config = dict(
    n_layer=16,
    norm_eps=1e-06,
    qk_norm=True,
    parallel_block=False,
    init_std_o=0.0,
    lr_head=0.00732,
    final_lr_fraction=0.0,
    doc_mask=True,
    steps=8396,
)
Each number is 50 + 12 x the weight over the matrix's rms, rounded and kept within 0 to 99. Layers, rows and columns count from 0.

# layer 9 MLP gate, 896x448, rms 0.0535, rows 433-495, columns 336-447
51 56 43 68 37 43 45 51 63 28 46 44 68 61 42 55 67 41 69 55 43 26 56 63 60 66 54 51 48 51 45 46 62 54 55 45 46 71 51 48 48 36 51 47 58 31 53 41 60 45 55 62 71 59 60 32 41 44 58 66 47 62 58 72 71 36 63 45 60 42 42 52 53 52 39 66 43 25 20 34 57 35 36 46 68 50 49 39 56 51 59 50 62 49 38 43 56 41 47 47 25 53 61 25 37 56 57 42 49 52 43 45
58 53 40 38 70 59 29 72 22 51 76 30 59 40 62 32 58 44 62 69 58 53 33 41 69 45 40 41 60 60 49 57 65 45 42 41 55 33 53 57 50 60 63 37 75 14 75 40 47 45 48 53 66 71 57 43 34 48 49 35 45 51 69 64 72 33 44 50 48 58 53 53 54 40 57 53 58 77 70 51 30 33 49 47 60 62 59 64 40 24 58 58 56 43 38 44 63 18 29 30 60 70 57 54 63 60 41 44 64 65 39 57
75 50 57 45 47 44 70 59 45 48 53 58 28 39 31 57 57 56 54 26 58 53 22 49 68 64 40 36 43 52 67 46 41 49 35 61 64 50 47 72 52 47 75 56 65 44 53 56 48 50 40 57 64 52 42 75 66 61 43 49 51 21 29 35 65 59 78 32 69 36 75 46 58 65 61 60 58 55 51 45 38 54 32 27 31 45 72 45 42 59 46 55 65 53 38 54 45 46 51 71 35 67 60 48 62 51 46 55 51 45 46 49
36 52 51 60 44 56 53 56 44 57 59 50 48 41 20 43 51 53 52 45 55 58 56 30 79 44 47 47 61 57 49 65 50 41 33 51 53 49 50 74 49 63 41 41 59 53 44 66 44 50 53 46 52 52 49 58 70 55 57 61 54 25 69 45 47 51 46 44 54 70 60 45 41 56 40 76 58 33 44 33 52 51 58 39 39 47 54 55 16 57 60 47 35 48 41 63 52 47 41 49 52 42 35 64 46 62 56 57 33 43 43 35
46 66 58 68 42 62 39 52 47 49 48 46 53 75 37 75 58 55 53 40 83 49 49 61 65 55 62 47 38 59 83 50 48 60 48 60 42 55 49 49 52 56 33 40 56 53 45 43 47 45 64 44 64 46 27 47 63 38 75 43 56 49 48 38 60 38 50 57 69 27 34 62 50 40 43 55 59 51 57 63 68 75 30 37 45 37 59 71 42 63 52 55 53 52 46 33 68 28 32 53 41 73 41 43 53 56 67 62 57 41 63 60
67 58 29 53 49 38 47 58 55 43 80 50 56 47 44 38 59 44 56 36 70 43 55 47 57 65 57 28 57 25 55 38 68 28 49 34 58 48 46 45 48 39 46 60 72 27 47 57 29 51 47 67 37 41 52 53 60 51 54 51 30 74 41 46 43 62 61 55 53 64 42 35 43 47 61 38 55 47 56 62 71 30 49 57 48 25 50 35 51 49 19 59 65 39 54 60 51 36 47 44 40 52 61 53 53 52 31 55 23 41 66 35
43 43 43 66 46 41 49 44 33 56 64 58 56 31 40 34 33 35 55 46 56 36 48 22 62 47 25 48 36 64 51 58 61 41 49 49 54 50 51 48 41 57 58 50 38 29 65 32 35 42 55 68 48 46 59 54 39 36 55 48 61 63 58 56 47 68 63 38 51 42 50 37 73 39 55 73 47 62 27 44 51 55 43 45 53 51 48 58 22 71 50 30 68 74 56 38 75 66 45 53 48 39 31 45 47 41 70 55 55 51 63 48
65 47 65 59 66 66 39 69 52 41 43 37 45 49 54 64 71 56 85 29 47 46 39 48 36 39 72 33 54 51 54 65 61 56 65 36 58 62 46 39 38 43 33 43 35 51 55 46 51 68 56 36 56 52 68 45 38 39 38 63 46 63 47 58 55 35 71 46 51 71 53 55 48 62 56 52 46 62 45 45 64 56 38 43 48 50 59 60 51 52 59 53 58 46 52 54 41 43 52 50 31 60 51 60 55 43 60 54 53 41 49 45
49 63 57 30 58 53 29 42 34 52 67 27 33 60 57 34 57 41 57 63 44 46 32 30 41 50 53 57 44 71 50 56 53 56 40 40 49 59 55 62 43 38 28 61 48 48 60 47 56 38 50 52 60 39 55 55 63 77 47 55 35 39 71 27 71 50 46 78 53 39 51 37 81 51 54 38 30 54 46 49 43 53 61 56 57 39 62 56 35 50 66 51 66 60 56 37 47 66 53 45 31 48 46 59 62 45 33 46 38 70 53 55
34 28 44 50 65 38 31 50 52 53 59 44 12 54 76 39 40 70 51 42 58 39 45 53 51 36 52 66 43 57 67 46 46 60 34 61 59 50 48 34 42 78 36 39 72 54 58 47 55 45 26 30 40 45 35 64 47 70 61 53 29 57 56 35 62 60 61 52 48 40 45 63 43 29 40 68 28 44 52 61 37 52 35 67 61 66 20 36 57 43 39 75 73 43 49 49 46 32 56 50 56 43 48 41 50 47 47 33 23 60 41 25
63 50 44 37 64 38 57 39 51 37 51 57 62 53 55 45 52 65 56 61 40 46 35 43 37 54 70 44 46 56 32 57 55 48 49 57 60 41 42 73 69 44 49 67 32 55 53 24 56 57 45 79 51 47 69 40 52 63 44 60 63 44 48 51 54 42 44 80 71 49 56 24 68 21 40 31 58 45 25 42 70 50 56 52 70 32 68 61 57 30 57 48 63 30 38 50 62 46 45 42 50 56 44 54 51 53 63 48 58 56 53 46
26 57 45 51 50 47 44 45 48 47 57 56 74 52 56 65 57 37 66 34 58 45 30 39 49 55 52 34 56 62 42 57 34 37 44 31 68 58 51 47 48 75 51 36 64 75 56 50 36 35 56 53 62 72 60 43 65 50 26 30 54 31 58 67 57 34 27 50 65 77 76 70 60 46 54 55 55 28 47 45 41 66 53 37 34 46 33 76 54 30 45 46 42 50 38 52 47 50 47 32 54 67 51 54 80 53 52 56 57 61 50 58
53 49 64 40 64 18 37 54 54 63 65 43 76 30 63 43 61 38 44 56 59 53 54 36 48 54 51 46 58 55 46 56 37 57 50 57 67 33 26 39 41 39 47 73 62 74 18 63 42 64 62 45 39 48 62 55 58 63 64 45 59 58 45 57 45 46 52 51 37 51 55 40 63 55 63 58 45 45 74 42 40 47 44 63 29 42 31 48 55 46 46 43 45 44 55 50 40 40 51 50 37 56 36 43 68 48 46 38 39 61 57 46
49 60 59 35 67 21 32 41 36 72 76 39 53 62 53 59 27 46 45 43 50 78 44 44 42 36 31 88 34 48 30 87 35 53 52 52 61 47 42 51 60 23 42 49 64 51 45 57 44 53 56 50 65 38 49 69 21 63 33 62 43 52 49 60 39 33 59 57 72 64 67 38 52 31 41 53 41 84 49 49 57 52 41 53 41 55 54 49 67 54 67 51 42 37 48 57 48 43 48 54 66 48 48 53 48 41 39 43 69 42 34 49
39 54 61 32 56 46 61 80 54 35 35 39 32 32 47 40 54 30 43 45 58 52 43 42 34 46 52 44 46 48 57 40 43 74 41 62 47 54 56 36 62 56 44 48 63 59 37 34 67 39 58 54 58 49 44 52 39 61 64 54 45 43 68 47 58 31 46 52 37 40 78 45 46 57 60 54 55 50 50 51 53 54 50 50 61 44 39 50 56 61 51 63 53 69 57 63 37 62 45 51 41 39 24 48 41 45 60 37 44 59 52 55
70 63 55 35 36 48 55 38 25 60 57 37 36 44 55 36 66 65 32 51 51 45 49 33 47 45 59 64 49 53 51 48 78 36 64 48 52 48 64 54 43 47 52 44 38 62 72 50 77 35 30 42 67 55 66 36 43 40 47 43 46 62 46 57 35 60 71 59 65 45 64 62 66 57 22 62 58 53 37 30 46 46 49 47 54 20 42 40 46 26 70 79 54 40 26 56 44 45 43 42 26 66 45 51 70 43 50 44 44 46 75 40
75 36 50 46 60 46 45 59 51 50 46 58 50 47 49 49 38 41 51 68 52 61 61 59 45 49 37 28 48 48 54 55 64 42 31 45 56 52 53 60 39 30 35 33 54 60 66 60 57 67 51 56 60 52 55 38 57 70 33 51 60 45 39 60 44 49 80 35 63 33 29 57 50 47 50 51 30 56 55 59 50 36 46 61 41 56 66 49 51 46 27 77 57 41 48 29 59 61 64 62 36 69 52 37 60 45 51 62 43 38 60 69
57 39 34 57 57 54 37 49 24 28 62 20 51 57 37 44 51 49 41 39 40 32 51 48 63 42 40 63 47 55 49 47 45 48 59 40 35 58 54 48 49 34 45 51 53 56 58 69 54 50 44 41 45 50 32 47 29 44 42 36 65 53 60 51 51 46 53 52 57 53 63 53 57 50 63 45 63 68 35 36 49 46 42 52 26 40 50 63 43 60 35 37 72 45 58 55 53 51 79 58 40 62 53 66 59 59 65 54 61 64 28 59
33 46 47 29 33 58 46 57 57 47 57 39 47 36 54 34 49 35 53 64 52 66 63 32 59 58 51 61 36 64 77 71 75 54 63 75 45 50 33 22 39 47 29 50 63 46 61 45 60 59 45 43 46 60 68 28 32 57 59 45 77 40 46 59 53 45 75 32 56 52 41 35 74 39 55 53 33 39 29 41 30 27 30 69 46 60 36 47 45 54 46 63 59 51 39 48 62 39 52 29 22 34 54 62 58 58 71 59 49 38 26 38
51 40 38 47 68 48 39 31 59 14 65 43 51 27 58 77 55 48 30 59 51 35 62 44 62 52 30 51 53 71 56 41 51 57 62 18 71 40 27 40 47 46 48 51 55 51 48 50 55 51 51 37 46 38 41 44 45 56 57 36 45 31 53 44 47 53 50 49 67 59 54 35 47 60 50 44 47 29 52 36 47 65 48 43 63 35 37 43 37 75 57 70 51 41 62 29 50 32 36 60 70 60 47 68 48 52 46 42 72 29 35 65
32 66 54 43 50 55 27 49 41 40 58 65 40 59 61 43 49 57 52 51 61 48 52 62 59 63 63 45 11 21 56 47 48 44 52 44 51 47 48 37 29 40 54 43 64 29 27 51 54 57 31 56 48 66 58 55 52 31 67 68 47 71 38 54 48 29 46 46 55 48 53 40 71 50 53 62 48 44 49 37 49 30 32 36 54 43 57 57 54 46 56 51 67 48 51 45 45 60 42 46 47 54 75 55 61 56 70 48 67 19 52 38
46 47 66 49 64 46 47 26 26 57 68 38 63 46 35 45 46 45 43 46 47 70 75 70 50 33 42 46 46 68 58 20 56 35 40 39 61 75 41 41 55 28 42 39 55 47 35 60 40 28 75 43 53 57 64 50 52 31 54 52 52 33 26 56 46 52 72 69 38 42 62 64 70 59 74 36 51 52 45 55 34 55 56 62 39 60 53 53 50 28 73 67 59 46 47 59 62 74 46 72 53 52 44 73 31 55 52 54 58 53 69 47
58 52 50 46 55 49 51 43 63 47 67 53 39 63 50 57 62 45 48 55 66 70 56 55 54 51 36 50 28 42 62 46 58 22 48 59 74 47 27 60 44 60 45 60 40 64 33 29 67 66 47 51 51 58 29 57 55 44 40 46 55 58 35 29 42 61 69 60 55 45 55 61 35 30 49 76 59 44 35 52 50 58 41 48 41 69 39 41 57 42 32 27 43 44 45 52 62 36 63 49 49 41 46 41 78 35 51 63 61 53 68 44
67 49 55 61 60 28 44 36 44 39 66 70 37 61 58 48 44 52 74 50 45 55 44 39 62 52 44 53 57 45 14 54 70 78 46 68 51 54 48 51 58 51 40 53 42 54 47 51 64 54 49 56 46 46 58 37 35 58 44 51 62 61 70 28 67 42 65 55 42 67 58 70 22 54 25 70 43 52 27 71 56 19 52 51 69 46 66 54 57 68 54 65 60 57 45 20 60 59 53 41 44 73 49 37 49 52 52 70 56 55 37 43
54 38 51 38 60 53 23 58 24 15 42 26 39 45 42 29 37 33 40 65 74 65 43 60 38 54 56 58 57 55 51 39 56 36 39 50 44 49 33 49 64 49 57 34 51 35 54 42 63 39 54 58 50 66 66 39 54 43 53 60 41 53 51 45 31 68 52 52 55 80 50 48 49 36 59 42 50 22 13 53 42 33 37 64 43 45 78 52 29 55 58 73 43 32 46 45 48 33 36 36 61 70 51 55 49 63 65 30 51 29 60 60
41 43 63 51 76 39 40 74 42 54 64 64 22 50 49 55 63 63 37 38 51 64 43 48 57 36 39 32 39 56 62 37 49 40 49 65 46 50 43 61 62 69 31 68 55 40 59 56 32 74 44 61 30 61 37 49 58 49 57 44 48 44 58 40 47 29 45 42 38 63 58 55 46 59 53 34 44 52 60 90 68 62 73 44 48 45 42 70 59 66 51 41 53 47 57 50 35 46 40 41 33 34 50 41 67 53 37 55 83 58 41 56
41 42 62 66 77 38 57 64 39 64 51 44 48 70 60 47 55 50 53 47 58 57 30 55 67 69 51 35 39 51 44 53 34 35 57 44 66 46 52 39 46 24 31 69 64 34 29 55 69 56 69 53 41 38 42 40 66 40 81 51 52 53 47 32 41 52 38 56 52 54 74 46 44 58 53 35 56 33 67 41 45 43 63 51 21 67 48 49 76 57 47 51 61 55 58 50 44 52 64 58 41 64 55 36 63 36 56 72 52 42 65 30
44 38 59 36 51 43 69 48 48 54 32 60 37 61 58 28 52 14 53 51 52 56 18 42 58 34 49 55 44 44 49 51 54 40 43 28 60 36 59 65 39 37 64 47 63 42 33 42 81 38 45 38 31 48 64 50 44 40 40 62 85 53 48 48 33 49 67 67 56 55 35 54 31 41 27 55 63 56 58 31 61 22 45 43 57 40 51 51 29 59 53 49 68 52 45 43 40 48 31 51 44 60 39 63 39 41 51 67 40 38 46 39
64 39 61 65 65 58 69 51 50 59 53 58 37 68 51 48 56 36 38 58 63 51 39 48 52 49 69 28 49 44 42 45 30 38 42 59 75 60 44 68 41 41 59 48 72 59 36 48 31 30 35 52 53 50 69 52 33 43 49 41 68 68 47 40 55 53 49 56 69 57 47 67 45 58 52 56 67 52 44 42 44 61 50 39 48 58 61 45 61 37 49 55 67 55 44 40 43 47 36 29 47 60 40 72 42 38 47 52 44 46 41 47
37 55 44 33 70 45 54 44 15 13 64 45 47 69 42 56 44 59 30 52 64 61 52 66 61 44 59 45 59 46 54 56 81 33 49 51 65 42 61 63 41 32 37 40 52 40 77 32 47 70 49 55 42 55 47 49 56 27 25 28 83 58 26 58 37 56 81 32 53 48 33 65 39 40 43 69 63 68 40 53 44 67 35 40 50 39 57 71 33 51 52 57 33 48 56 37 56 22 54 45 31 36 49 56 60 55 63 69 70 46 60 43
38 47 44 42 62 54 48 26 55 44 66 52 42 56 48 60 86 53 43 57 39 54 55 59 59 32 55 50 49 52 46 57 34 25 63 54 58 55 40 61 64 55 57 52 48 68 46 78 31 58 58 78 56 48 53 56 73 58 55 46 69 58 49 31 62 53 47 59 52 40 40 67 48 77 57 48 72 35 53 58 39 45 47 47 36 61 65 40 49 55 49 70 32 43 37 60 60 53 51 67 55 51 57 64 64 42 50 59 45 60 68 46
37 48 33 54 60 47 52 52 62 51 56 52 46 67 42 75 34 38 46 54 34 48 51 66 53 63 45 80 67 71 52 40 67 45 44 75 49 46 60 54 48 40 33 31 41 38 65 54 54 30 39 52 49 45 70 67 64 47 66 33 42 39 56 48 49 39 53 51 60 55 40 56 24 75 59 61 44 56 25 46 72 65 50 54 34 32 69 36 54 37 54 34 39 45 77 59 59 47 73 57 40 64 44 70 44 47 52 84 65 66 44 61
54 66 46 40 72 38 50 57 58 51 51 59 63 52 41 45 53 18 55 53 61 60 62 30 27 47 48 65 57 57 42 20 63 62 48 39 51 40 42 36 68 34 47 32 67 34 60 64 93 52 43 42 28 36 60 40 40 46 59 47 54 39 49 60 44 52 84 47 57 67 65 57 53 47 56 53 29 49 38 39 50 36 35 60 30 40 61 80 44 34 69 45 53 55 42 52 67 58 42 38 56 49 42 49 60 52 51 52 33 41 53 21
48 54 57 47 50 28 62 50 54 51 43 72 29 70 54 39 61 41 35 49 49 47 31 56 55 50 24 39 40 56 66 54 75 50 51 50 20 43 37 46 56 47 66 43 49 39 44 70 66 55 33 58 45 53 64 38 32 57 61 56 56 48 47 39 35 44 74 44 41 73 47 59 50 52 59 51 67 63 53 60 59 58 44 26 49 41 68 50 53 50 66 44 46 70 54 46 57 53 42 62 46 58 57 56 64 43 44 09 41 60 34 54
50 40 49 48 56 65 48 38 42 62 61 58 40 37 54 48 38 73 64 57 44 50 68 37 46 63 42 58 27 65 48 72 60 31 36 64 53 55 66 49 23 35 73 75 61 40 29 57 67 64 51 68 46 48 63 63 61 29 64 80 50 73 41 35 52 77 70 45 53 56 38 81 75 62 34 51 55 59 49 57 51 67 67 36 36 50 58 29 47 38 32 35 57 50 43 39 44 51 49 52 65 62 47 33 34 53 55 49 49 57 39 40
64 51 31 63 67 62 45 67 46 37 44 52 66 46 28 48 43 42 32 46 47 30 57 57 69 53 58 60 30 46 59 30 50 52 55 33 48 63 43 47 44 61 56 65 33 50 53 55 64 61 33 48 74 59 42 52 52 56 39 29 62 48 56 65 48 62 56 50 39 54 42 51 28 46 50 58 56 75 33 61 52 56 38 43 60 49 46 44 45 39 42 37 41 39 69 43 49 64 54 32 52 38 46 71 47 41 73 60 47 47 57 53
70 54 41 51 44 65 53 69 52 34 37 53 54 49 45 51 51 25 63 60 49 58 40 50 35 59 48 51 77 46 55 55 55 46 39 44 33 65 68 45 32 55 53 30 55 55 40 49 47 40 41 66 45 73 51 41 53 41 38 39 53 28 42 49 47 50 50 42 57 25 39 48 42 40 32 41 34 54 22 49 47 65 44 50 61 58 56 59 33 45 63 68 56 51 53 50 77 34 46 40 30 65 60 60 65 58 50 36 31 14 49 52
31 53 79 63 61 57 34 69 47 52 56 34 39 54 54 32 66 45 34 45 43 51 45 49 63 69 27 64 78 26 49 53 41 63 44 51 57 49 66 49 27 35 43 40 47 17 53 41 64 36 52 51 61 47 46 57 65 38 65 64 39 43 32 43 63 55 53 50 54 36 28 50 73 76 45 53 62 56 40 50 68 33 62 43 72 41 40 19 47 36 43 58 34 48 71 68 39 37 39 24 63 48 62 48 55 42 53 40 46 39 53 32
52 24 48 55 35 62 53 43 64 49 43 60 38 57 69 44 47 44 47 52 79 38 40 52 52 35 48 51 45 45 63 76 43 42 41 45 60 50 55 41 47 34 60 45 64 42 42 34 44 50 54 67 56 76 36 55 38 35 66 57 64 62 49 59 45 43 52 40 46 41 24 36 61 62 48 69 62 42 60 50 56 53 51 49 28 57 45 56 57 29 46 48 31 40 52 41 75 70 54 57 52 56 55 53 45 37 56 25 71 53 54 51
47 27 58 59 39 58 55 60 42 11 77 80 37 35 42 52 34 55 52 35 48 61 18 39 45 55 33 48 36 66 69 67 68 40 32 55 49 54 42 31 26 31 37 50 53 48 32 51 51 68 38 56 44 51 43 56 39 54 54 39 44 39 67 67 29 66 58 62 57 56 50 41 56 49 37 80 49 57 56 48 45 64 52 46 44 36 55 49 67 59 53 46 47 47 52 43 62 51 45 50 45 63 55 53 38 36 76 64 56 36 38 52
33 40 48 49 69 45 50 48 51 52 47 59 56 55 30 30 58 58 62 24 60 32 52 53 35 63 39 48 61 53 38 39 45 40 31 50 57 48 44 43 58 64 46 42 37 46 43 60 49 47 38 43 63 41 34 66 69 26 46 38 57 50 39 31 56 64 44 40 60 61 54 60 56 53 71 35 66 48 52 53 49 32 53 49 44 53 64 40 52 79 71 31 58 69 51 53 54 49 47 47 51 52 44 51 37 40 67 55 49 59 56 55
64 48 42 57 57 49 51 61 38 53 67 72 43 59 50 48 56 35 35 45 39 61 30 61 43 60 59 56 46 49 28 42 35 38 52 60 60 41 58 64 67 36 50 55 66 48 25 34 53 55 47 62 65 45 67 22 53 56 52 46 51 60 44 25 76 47 55 69 49 82 32 50 41 38 50 52 38 55 42 48 67 36 56 53 36 57 73 63 73 42 67 44 56 59 32 32 47 62 33 50 51 58 48 55 51 57 37 52 57 60 42 50
51 34 64 63 62 51 51 62 54 45 49 74 55 59 35 43 35 53 44 28 42 43 63 60 46 74 57 48 43 42 52 22 55 38 49 58 56 47 29 53 40 60 34 41 52 33 62 33 34 56 42 37 50 50 45 60 56 76 77 59 47 54 55 48 42 54 47 29 67 48 50 14 35 69 29 38 47 45 55 51 58 36 44 52 48 28 56 55 68 54 27 37 72 52 50 51 34 42 56 41 55 57 48 50 66 49 44 42 68 38 51 51
50 49 38 53 56 37 61 45 55 37 47 27 61 35 47 59 54 55 42 42 37 45 53 60 76 52 41 65 32 39 51 71 40 27 61 44 60 35 45 67 69 57 37 67 57 50 30 45 50 56 56 46 46 54 62 44 63 57 53 40 51 55 43 67 61 49 39 47 46 36 38 52 69 46 40 50 71 57 44 48 60 54 59 43 42 80 43 43 56 28 32 64 51 47 49 39 63 55 37 82 68 54 44 60 55 43 35 60 48 49 75 33
39 46 40 64 55 62 41 57 50 44 55 62 28 36 37 56 43 73 58 59 52 59 18 58 63 47 49 57 32 76 52 49 60 53 37 61 60 52 51 37 56 42 24 58 49 41 54 65 47 60 57 53 53 51 37 54 36 59 46 40 32 36 51 53 67 38 34 57 49 68 51 47 28 49 69 26 49 36 63 61 53 48 82 61 71 33 43 52 68 49 38 66 42 60 48 52 33 61 72 47 45 64 55 37 45 36 45 38 74 54 35 52
18 43 37 46 44 48 52 50 55 54 79 52 56 49 43 60 52 54 31 50 76 62 39 36 40 45 59 41 49 44 48 38 53 33 39 42 61 52 18 24 47 63 56 37 72 59 36 57 45 50 58 53 70 47 58 24 45 40 41 47 42 33 66 50 56 37 60 37 78 60 73 28 79 25 73 44 60 51 34 26 44 75 54 49 40 42 37 47 61 56 57 38 70 77 46 54 41 31 39 42 43 81 49 47 74 38 68 47 42 38 32 48
39 44 49 40 54 51 50 40 63 45 41 38 57 48 38 65 62 55 45 38 56 56 47 39 49 32 29 72 35 44 44 55 49 55 50 46 73 44 49 40 35 39 43 60 41 49 48 55 18 44 80 63 44 48 52 55 59 46 45 57 57 40 70 40 54 28 48 59 32 41 41 65 58 39 37 55 68 48 41 35 52 31 52 51 48 55 49 60 55 49 45 56 62 24 36 49 39 57 48 55 31 62 50 60 64 58 36 51 51 44 32 56
57 45 67 46 18 57 51 49 52 29 58 30 50 45 55 54 40 36 35 55 38 53 56 56 74 79 57 29 42 47 80 47 60 31 08 51 46 47 60 44 50 25 35 68 46 56 46 51 53 53 44 52 36 59 68 70 47 56 70 57 81 60 59 45 50 41 49 43 67 50 51 29 50 56 54 74 49 50 33 29 59 41 35 52 59 27 55 20 51 53 51 51 45 53 07 50 61 58 47 41 72 65 50 78 35 40 54 55 53 22 46 33
49 37 54 52 46 48 59 55 55 65 56 42 55 40 44 61 36 32 39 58 48 41 44 44 67 59 65 36 56 50 47 41 64 31 42 48 54 41 44 56 34 47 42 30 29 68 65 31 64 50 54 48 40 47 64 48 67 42 46 39 48 50 53 47 31 77 48 62 58 63 58 51 50 24 45 65 58 44 55 34 42 44 48 41 43 63 55 48 40 78 43 47 51 75 56 63 46 46 49 47 39 65 31 58 66 54 47 61 71 20 57 61
51 60 53 48 59 54 25 46 56 47 54 36 42 41 64 50 49 30 37 44 59 49 64 60 55 43 70 51 31 57 45 46 44 48 42 39 54 52 37 41 58 39 34 88 50 49 47 66 35 38 63 45 41 41 51 53 54 37 40 62 62 42 24 61 62 47 63 51 51 57 54 57 62 39 64 49 63 58 47 40 48 64 67 43 38 54 43 40 54 37 67 59 71 38 31 34 60 47 77 50 56 48 60 47 39 42 38 65 40 67 32 50
59 61 55 41 37 49 61 48 40 48 51 62 26 39 44 47 55 45 49 56 53 52 45 42 54 39 38 54 40 41 73 52 48 57 43 49 50 58 59 48 53 27 66 25 50 48 77 67 63 71 51 45 47 73 64 50 56 51 48 39 68 60 49 66 42 49 74 51 59 67 47 60 49 49 50 35 75 65 55 34 49 36 49 70 45 45 82 78 61 62 52 58 40 53 48 50 45 57 65 57 35 85 53 63 33 40 66 53 44 58 57 27
37 59 35 55 60 58 55 54 46 53 41 52 44 59 34 65 65 68 69 53 47 33 44 39 47 54 44 47 47 43 61 45 57 31 54 46 41 49 36 31 29 34 56 31 55 65 44 59 42 48 28 55 56 66 52 38 59 18 59 71 58 34 54 42 42 52 60 56 47 46 48 53 44 55 70 52 48 67 23 69 41 57 55 50 32 64 29 49 60 56 45 28 58 43 52 43 58 59 61 39 49 25 62 46 54 52 54 40 43 49 58 59
46 45 70 23 59 47 43 58 45 39 41 51 24 48 43 60 60 49 58 47 54 55 43 35 61 58 47 33 31 54 23 59 69 41 43 60 50 38 38 57 38 36 56 38 68 35 34 53 42 60 56 66 58 31 42 46 49 50 46 34 67 44 67 61 62 46 56 55 67 65 28 59 62 47 41 39 76 65 34 54 49 28 49 47 45 55 68 53 69 31 58 80 65 52 46 50 66 38 46 41 63 73 43 63 60 41 52 67 59 56 56 41
37 52 92 27 52 45 54 40 61 45 57 46 36 55 61 56 43 66 45 51 47 49 44 57 57 54 59 38 51 56 64 47 51 55 74 53 47 62 62 40 28 60 37 67 51 58 43 59 61 73 39 53 43 45 42 43 58 37 58 41 34 47 56 41 41 49 64 50 54 41 61 59 48 53 39 54 43 48 45 63 36 46 38 36 54 65 45 56 65 49 32 57 30 49 46 43 61 46 51 52 47 39 57 47 63 50 44 43 56 58 36 49
47 53 62 45 56 55 21 31 34 37 50 40 51 60 54 58 68 64 74 49 62 50 28 71 67 53 30 38 42 61 67 46 56 41 52 45 59 35 47 49 52 37 47 48 62 41 55 38 60 63 40 31 42 36 53 44 53 52 66 47 45 71 50 35 41 52 69 47 61 38 37 41 49 47 56 54 53 47 56 40 53 41 38 28 47 49 45 32 57 53 48 54 62 39 42 45 65 39 50 55 35 67 61 62 39 45 64 47 43 68 45 38
68 33 44 49 41 56 43 27 54 30 55 52 53 50 48 37 40 45 34 63 30 34 49 61 39 54 55 60 62 47 73 47 68 35 52 59 57 59 39 44 44 58 49 59 32 40 65 38 61 46 61 36 50 67 63 49 51 62 39 57 58 51 44 38 57 56 55 56 35 59 29 47 58 30 55 51 28 46 48 57 41 35 28 53 60 44 46 47 49 58 58 58 44 46 45 63 50 44 53 57 40 69 62 37 68 60 45 46 69 46 57 58
58 46 57 40 39 44 45 51 51 53 45 60 55 59 35 44 26 53 58 46 50 50 56 54 72 42 69 48 43 55 40 55 45 51 49 33 60 52 44 29 59 46 56 60 57 47 55 51 62 55 64 53 37 39 56 55 48 45 46 38 74 34 67 63 58 46 56 54 64 44 42 62 53 61 40 58 51 76 56 34 48 37 41 47 55 45 54 48 43 44 52 75 37 51 40 52 58 52 36 57 49 49 65 85 42 52 58 38 80 53 48 34
36 40 52 49 53 37 48 74 77 43 44 34 53 24 50 72 50 50 58 67 34 48 34 59 36 57 39 38 27 30 62 53 61 53 53 53 58 51 36 37 70 47 52 37 41 57 42 48 31 43 43 56 63 46 60 50 43 43 54 58 47 45 48 57 81 43 60 54 59 39 52 59 20 41 64 44 32 43 57 57 40 42 40 37 51 37 50 60 47 49 46 62 52 41 44 31 33 47 41 55 64 51 61 47 66 35 21 62 40 63 42 40
71 62 64 65 65 32 55 30 43 56 48 29 48 50 56 75 58 48 61 48 55 48 71 37 60 41 67 59 59 59 52 62 63 40 59 55 28 46 43 55 27 66 36 34 55 58 59 46 25 31 33 54 48 36 54 46 44 79 54 65 60 46 46 44 47 42 25 68 58 51 49 47 53 54 52 59 45 35 38 61 49 51 40 28 47 56 32 64 42 34 40 65 65 42 41 63 61 20 44 42 21 54 68 54 38 38 62 53 54 49 45 62
43 60 52 36 42 53 54 52 33 45 48 45 38 42 34 65 60 53 47 36 72 38 41 50 47 48 40 36 60 59 40 58 52 42 43 61 30 55 67 32 47 37 58 53 49 46 49 64 71 58 43 58 64 42 38 36 81 27 58 52 63 74 46 37 24 30 44 31 58 54 48 54 57 44 49 58 57 59 62 55 41 33 54 44 42 44 36 41 34 41 32 47 55 51 12 71 50 53 28 47 35 31 59 67 62 35 79 48 47 44 44 60
45 63 78 29 44 39 54 48 63 64 83 37 34 68 56 46 32 31 81 40 54 59 52 47 65 51 34 46 60 48 45 35 49 35 27 30 46 42 39 73 63 67 19 56 61 27 69 61 40 52 76 40 66 40 46 54 52 56 46 28 65 25 55 42 37 28 51 45 65 49 34 72 45 47 33 48 54 63 42 29 53 40 52 35 71 51 83 62 50 34 44 73 19 58 71 40 78 38 53 30 41 46 17 57 68 59 56 70 38 48 49 46
36 85 60 46 62 52 51 60 57 32 51 50 44 40 39 40 74 60 83 67 72 39 53 59 50 44 67 41 58 31 52 68 36 68 22 35 44 31 71 52 69 48 56 40 50 33 48 56 45 29 54 52 41 46 46 49 35 46 37 43 60 59 53 57 28 53 80 40 51 48 37 52 55 08 53 68 53 48 77 59 34 44 37 39 39 51 60 39 58 19 72 64 48 47 34 07 53 51 38 48 49 62 45 54 68 48 54 71 53 65 46 61
55 36 44 43 59 49 41 44 32 56 54 47 42 48 31 61 72 51 79 55 72 49 45 49 54 38 42 48 49 56 53 39 59 49 55 47 53 40 31 40 45 59 42 61 61 34 46 35 64 57 56 56 66 65 40 62 47 56 65 40 68 53 61 46 49 39 66 52 76 65 49 52 64 51 24 71 49 37 30 44 39 63 31 45 45 34 61 50 61 57 71 39 71 41 51 54 41 40 48 47 39 56 62 52 48 42 58 51 52 62 51 41